Part of a small language model's weights: width 96.
Each number is 500 + 50 x the weight over its row's rms, rounded and kept within 0 to 999. Layers, rows and columns count from 0. Numbers have three digits each. The size before them is the row's rms in percent of the matrix's.

# down: layer 9 MLP down (transposed), 256x96, rms 0.182, rows 34-55, columns 0-95
# gate: layer 9 MLP gate, 256x96, rms 0.194, rows 35-55, columns 0-95
# up: layer 9 MLP up, 256x96, rms 0.187, rows 35-55, columns 0-95
down34 099:524463415445454432521589587557526504521565530498503483557513489537480529525544611398489511556520504481568423458467628513478406477555446533490550479479420476539448573571507472494501550456515536465496424429524481567475500575476482495528477507568452435530454417474502442382505617548507513495
gate35 100:450447486521544565489466552517581471542489494454447487526520435470541553527455472472515511449506411542424462397566538482417510490478496473517518519511539488519542505538505614446467505513526492501532529534494454527447381555604410480523515585623565625576594402498479419483522537477471478458
up35 096:550458496396504515528533571598495531590515495610555587476449529535492534585454400449482457506524474545560472492512554536444522547553488492446565490389497582516532510423519568528523510508441475519526480497444515449416393462514556489548494475602535525584470480528496396417483526521483456563
down35 102:512494527476512523519458469511590562543431495505619497452485523323460466506481462567536494494514571471514511377453601472504559534462489502461575533523420532505502434580528436478480473432575537505440475567485492597452525425538529467553488515465530497467471482449491552474424366509488475553
gate36 105:581520495508488494476489572494470540404458458510477482484508497564465503587570521484345490456514460477526416520408579490587504602509504518484566517526505465380528542493412575433491607529495463412459456490543485535493533497481542498438595541527455544559563480478424421500575535535485478502
up36 102:492602482458520520479462542542377575533474499447457527492511483425474576555556498471474394484544478502447387560459584434516474525529617493495575482519588429514531564458482539488493565492540484531401498456539514550509435484400473428408503478509537486456535478512427502433541423500445548546
down36 103:380485455477521438602482479537478574575474598477594475528478539539415513536454460515617462500578376446439525476517373418501445535499513448492500455463472562496557506536441482526455432515570533486479490486462476490579449558463549429559465484536472568510487480496478554435424482470515526524
gate37 102:557528615517433496522561519454582459506477526512430505422509513487554461477457451549362516465501505414441468535402537430523551617545481504541546505498470457484523498597406571533445449559497558512441450430485462469580438530444428482491436472541527474533604458460480482489529512479481439550
up37 099:562529511423469481453443442465470525542486520534478519536542608484610427575532410586440455477505510429456455451415547557491446489451606503502518486540567459560519489556484460516565498458461488539414440524462523506485483470438502536484581531551621545504441457460557463432435556546443506413
down37 103:526515527535470472529490539486437602454503461482498591606485418567455490579440518479541369479515485486555521381520548529449522535522505518453525539466543525402538557480552464464499423594471529484464465445489477419540467529508490534456456410574438605581488508573496481425497458558500504420
gate38 108:488531572522531630469496495521564520472424455524484390361536438459544547521544392521445514506467396467555463523529488562516425537449568478426535542560502513440546466479507612414535505524502465425476528542453440499522439430568455516499495488525471535497576479528549454425546523463446483457
up38 105:508511527435515529491503585514447558486539509503430562479578522520565541436497506480519532428510483609469469484542558581540522445473484488581505519433553544546512465575558467549631506443593444499590491516494466461423508400419558541516538579602547463533537537412520554519508462586543534479
down38 104:424459541439617468511508486504501468600488490489467479512546588526567461491517494435356511575491451511561553456464482498450504436593614516440533492583463499471389478485535551512488538505534470507490542542531648533520450425574441523529501498551453559520442537472506470462482596460466508490
gate39 100:510518536537481485364524469520434542521561504546536495617507486540503495505537471452471452484514427449516486461456591452460516430530571375553479399488510589492507346504428559519510474528479511540567465634530512498508473428551509511486559541532510554543569505560506511566432508454506495428
up39 102:516466502388441549421502513489560417573401589509500419557455490505485518583453457449499546474455543478462493569488475502529567454516492533461483552477497394393561364462481511454453525475542497562517484401560513505543482480427501500502521536499500525456535436514596480529452482558465365481
down39 100:480509536544495588442521574534464517540543460575418618542463457510472500493497554552538490486507459499477547500380595532443432517525479586527532427474569468527486689469471492497509438534482582479554452552462545414465410560515444519488504437490478474529474503445454530515537422512550549468
gate40 108:464525540521456496482528568473566480496476499476441600496451500476454538510529531518564519451510456519555561613570621390549474509507521457477565475499488522584510485576463494426492470513506483523496367574514559605444423513567512572434521477476484515493464542527568476362502534516417423488
up40 100:547643459476569623424417458464513467522554516573588479565531542533490563503591532405475481432529490456525558489532484456490500475495554501507547489489454561485501413541450609602428470513528481527518490569495505464494454465488469452495559582612583506524482545521483508482494416553542478471
down40 103:466546468520466505565576555523496470449498485497431521467506431493463488511476512471447480579469481489563456433560624509384501531517497500480553575503523494508486583472469514473491450416405540439531506573470559627497524554471616516528476493484451526437419527450523549498431610478562521372
gate41 112:489482604463476545430551432502504575447503482473475463434503490485578490486512510485536465466492409406523474528446522455434409623573642508422511471512492591464520507518446530472526516579558516459509473548466500484426512458466557528490454471584418437596525507559507517405451569470566479497
up41 107:439431534413519438527482531527466494471488483538480506410507495488506434576605548563376385559489553471394449489483537512595545455493550545548495488528493543423496366429563509492516446458444415528458545443443567495435444427540478431514531493441465563514527525479490495528529470509464460477
down41 105:521496530557500529507470518500478603570508498470534427508516497501431539489480540502557444442574418496537453444394459543479580620470497502431381429480500537497573467478509302501524496475513561490432532616526501504450464536474457513516539489508572472524504514450544575456542467451495434524
gate42 104:519522488519535471480581427475528539482502516455482509490506449423489509494544541576460545394456484559547517562531524492526529618525427451494494551578478456455474511508417497522458422579619536427472486502462356559530554553425467533502484476511506426451523486387431539523558504466622509459
up42 099:485514541422498516574491515422547457512449513518634556528559640437439439581479477523424499452524478382476492442540410531425469511448510515483503477613471530456388471492528485473439464524523410461538571483482500505559521505415566474517458483547513498504522497605506511507505475528490482605
down42 104:492523480506476574512606510578561558492473532531596530548485374467464491508512519560447538399499658539498551577526640557492472496542515445525451530402470431475546505501516434535446482483498548541459518506547553493556526528481527534489533570568469544625469477502497525531487453485480582524
gate43 093:451570507393544520532391506550506480487588538476607536467450486488513443490590559558482558502433421477539605559440485468474540511509485461508477562434420498475507529484493451487458544518552555505534582444511477442497497497551494518499479504545540609652598508502485529521523561470541383503
up43 094:417604484500454407526435470487440560498516506599515446471488446562548515453501483570457543517554457576456499552478564462531490482425405491611500522491438460468564532511537545530411499435487452382509585570519482439479505492597497516555523471523442492616510412486452509519525501507515533416
down43 097:513549537525569464431591475493538459413390523490380468448355457523449423446555476465500450458509500508557437540566547484544509537431504470432507491512520494497465435512522528509478499516491490499449461464508535498519559516410450410434405423562536489475541483494569428537382478416504535543
gate44 103:392456511461580430479486486455484497434488472537520546546509469554518589447534545529499480574397409523523625480487616461561501517507549492549440457507385523594550488382539506533541486478573524457489472575525437518487532497471434561506468500503454498508589481558472420576495532465465508438
up44 102:559434489471483521525472503480501490446492497492533576481550440482537485589508522479577519534497452521512550494580497488535553589472526471432501523515520591482594509500479515481485511443480453506546390459489442517448544459435507559463463432503535527409462607553609595455448467386368417421
down44 103:520555465473477524502527604502464471525526490514590426469443476458463516596520498449407427517519507518477564514472552590398501541495490600516482522517493476499443458436391466468541488485483443512486513366498424425458511562456471467446487509494536386608498505515553464490485619566535570546
gate45 109:492487540461583511451524442425458469425554589443502470543590460610531506533570462531461515444423440496476523526506578432484551571532453461630522460542456545565522508504399518509485417509496492464502483516485473517619395454499493535452552487606547546526553467551531446503552545538484566481
up45 126:516477525467544520426523510531433582498576487459485552471393551550506544533477461588504387475486486531429494495488495402441467562597531507574566554503495511541542484550446461450530431496546563521530454529454554505548430454454545584395568429537541425523505547622554469537508525532448559516
down45 115:464526488367533613517441558562540524506524490464443579514413526457463440538442519507525400498471505616530502534542486430501513522510511517522596541479514530545535472513529447490504511474534563467496427552500513379507442564491582490526443478505542395496519516559551531600445475573453587584
gate46 109:434515546532532566495513542438447532456464513461530485438482442538534477536489444525438581591454399524419449524482533545564491441425546526565489413437553496506517497518504491457518534522593537519495508492549652599491513485475507477453481588506492581509505471620386481399568539458489494493
up46 106:509470484492426498419407458464570511447490543480491495494395446511538473515476485459455589522585483455498462572474524462419441398504490511501449418499609507579424480555587525533425560432556559576463490528440486484553495384557479533497527559500539425452507452451501513476472515394491534559
down46 108:426499452495544553481462432531463535523546500493479469528511450426452525535508515500476548473543539488604443580544528502411531520481492579496537520533484587502473532439534539378501570505544469525520423516499427532510486488474453457452570509497396616543512575374598498509528577552603421548
gate47 104:530476516560501678527449468504564546473501531526511472461460511520486418501506514479465518529494424579586491476414485454544510563510555492570517418542499511438521560559491636399474505481495461489452529451499463606538474465532474534496602449558494458596504512488428501503625514427477480515
up47 114:508472552475465506542610501490454592484466526482404487492463545551570518486571493515503502558454583553474458466491439433485505496567520552428597518441501506431520507392535549520564482582577592461435500479432492379470541638429500522529397564458526456471508487521478490538463533472489515458
down47 111:499471487441524501429493486491424541464569619536367519535402421514508470530571500483430490443486597506465494563454612461493476460525459456465547555398512434495473526492527504504504467581487565455474378518406477596483506473462528526528528556529530505491578505476422579495457432516491562514
gate48 100:520411552511498462451459511591536522414538537428449424508482428488468593407512544458510462483520496479417566569474514439438462578409540518512480489498496539490533575539597513540459591531506575461504466528500429556409474521482466445532485447568514512499535452405514486514479551622595532445
up48 100:512475527488470446473463440496623542561519506497498542580597447558616464475449533449484600502530504463478533509406594444545439473488519558501391530566490508460541512527522542492502474513501566490449397464542509485532359537526481492559557582394517552453423505511439477569488506471519480475
down48 099:498466562570556401492474584537488467446491468509482457577485432443526464502480506482405452506481450493578524556445399432513432441548535493524452524427498532491500453521557602468487472495494545556460586464547502493521433547475502436516555380420444400563544543502566549443481458400446461510
gate49 097:478522479559451461585502500428536476512508562478475539564482549493454516486580444627472484527499421445488468609457511508490470538507515487517524536489485554493562432465531559435318460517508481427510555467442530510474524509490504424571479474504528498674503440555554452434471525464519409478
up49 099:484486551451528539535561594595582540569466479569526553484455579502431510467495502530512485489464520502504573516447440542446458445500532482562559589528566474464508445516483484497445456551545543524496489581517542462568503507610413511491513538537544472520520497477594402570624508495418503356
down49 105:547552471476458407489557526558519466527518415521521507482495512489431591519486474498512475456505576500472445466513530497502544515468540439485467523512552636489516444441578422472537549468565408538471423496476451639510503435548527503451487500466430448594467529502428450471482425339550448533
gate50 087:490539498421452516529475405386507534469506634524579485464539429487417535504567502508496556520529473370475532430534498575467510554506455429597455395560445559445512479516438492448525485445487602461503467512487439513550460507517462472550437544481568573518525437526472528483572541484470530426
up50 098:509564459477540484462398600452539576542463561508404476466435486476455531450485531560479450507521501510607454569590489497506455529594542549534453511453478495563582375505514492466508491536563565588555547563570526502515499598538520502474482465485570436514536554526409461435481514502481391482
down50 097:565531534446547478488481487481471556516370514471390522429479532515493630488539546500549496451474486522518452551550495494386513619504526525499557470483563559587532438468521486506537610521597601438518465492500508545458496467475436548502413496476559456492461433574453510520559439581474548468
gate51 098:584492499522505452502523422530512418415550486487510526436473528499528572482530462511531467472509535460512548484460532500569488622477390478459459490480452494536534608541451531564462562560526446556545514462487467604633432475444410500521501627552485517443486595493454560442520513554569470514
up51 106:632458519522406400500511420573495449565509487505481511520406467547454475413485475428449462509451481542510597484524476530487512432527567546548509542490656503481495534432511502456540538487461450450504545540537501374550490546492482495397537588516519507521485511451605483590517508512519541458
down51 104:464504522539466481496466579437432495443505456486442523440511509461436537508574513495575566551513584541458503570554481539548450601555419514520535509382420497526525479468556533446444586436574538497541528499446440618501467496427439495501449498466490503517464541522581555434496662518503468507
gate52 099:517531641514543562550487490473534412458468361469534492541550528538505531559476461444489511502548479491524449489450554454535550501540552490505478422647491522471430485578579478486520438513549452550449464547513469566538474449521535513474528587516540467558527496500500414440591477528441381421
up52 087:554567479507470532497447466469515463487485474448575594425475499547548485491503540475459475456510487532588467500449434478565526580448512534498509497517526597338476446508444549444572470504510406529539537403515501415485475499551447556539458506450508572673453525516472469564507572527527569494
down52 089:504502460505427520541533554546509536468494506451500534500424498535515523482505521528410476465522508526554518488506308486574643505559454473645525553435468493518586449494440448465607509450441462519562490535455527399454483445530429501504474511540568457547524499516580542492501497544422499467
gate53 122:553484505440550548441556513411509455438523373452604503495592547471479623497481504499435487493429468554508517571483539509466466496515451499501555445499428591457558558471456535461526455545531484480417447530474465526536456460480407481467563548464560473507461498578344443472526532518467529435
up53 120:470475385634470465499479433482516513477381593528471416538385548437495503430554539457505586462496565547467458481513476520566503537421469417445501468443576535484455491423490524523517539518440516523479535552519497548478604460513527471513471474468457514459469401401520520381495492482525481526
down53 123:530481465565497477469473589442522548417484499571555461504471480440505490366532541507556483503533446458512470417494518519489504492461510524436423465523462477526462554535518456484479420644481485479469505516612582364498411535476375521489523556569479494457527505534462521536551470487511519364
gate54 104:520454513476508518451515459521487418435408519439532478440521522565601552426555482465503524553467437503576535538393521475458410565399471478543461478441435558535394480532479519508393497537470498417563470505472546560410575446412525518459518416607476503537509501481479574530481541480501527499
up54 108:545512474502459543497481473530510499528410573487507562454573474547619564491593493421530558506478568495599464491513528493418447513384462523560550496474393605559507421465503507555409535563440522500574516484487547513425499521375573508422542520504502493447491525480509498595476513522478502560
down54 102:346518413454465491545522498515434513494458468553482472554557448476532511518474505495424578510557612467493495403513468532540534570536439460536495592465563361555558463580518511498517518483474539465514468444427522499489424496426450579436460523527514443404483465459500597454538496504479433503
gate55 092:496431560452483482483512480477538453457433565553579487576491416519566460568522427421486512459414432515502526481465528512574618429491495460551527476476328545527537438560542485576465528466508498415550501567530468453509464478516486551487573559508547484498582412552533473544525570495459433487
up55 096:432468482540483460548485492468530513467422510542461441535535419430470532602556581389576531577421514527512550474535441501503529441499476580462525491499517514506611448526566469493563528548487582405573501480523478536482525568505457342441522475495516518564449438578562467451496545475438534484
down55 096:513491563487560543461544574459544478479537536607571554458498501562464583452413480571469387444519511397515503479491511418532487448519536474576540560551509480498463432489497432502394462471459465483540614577534433515592461507472535556443485525487491532452625504481511532562536529424559479507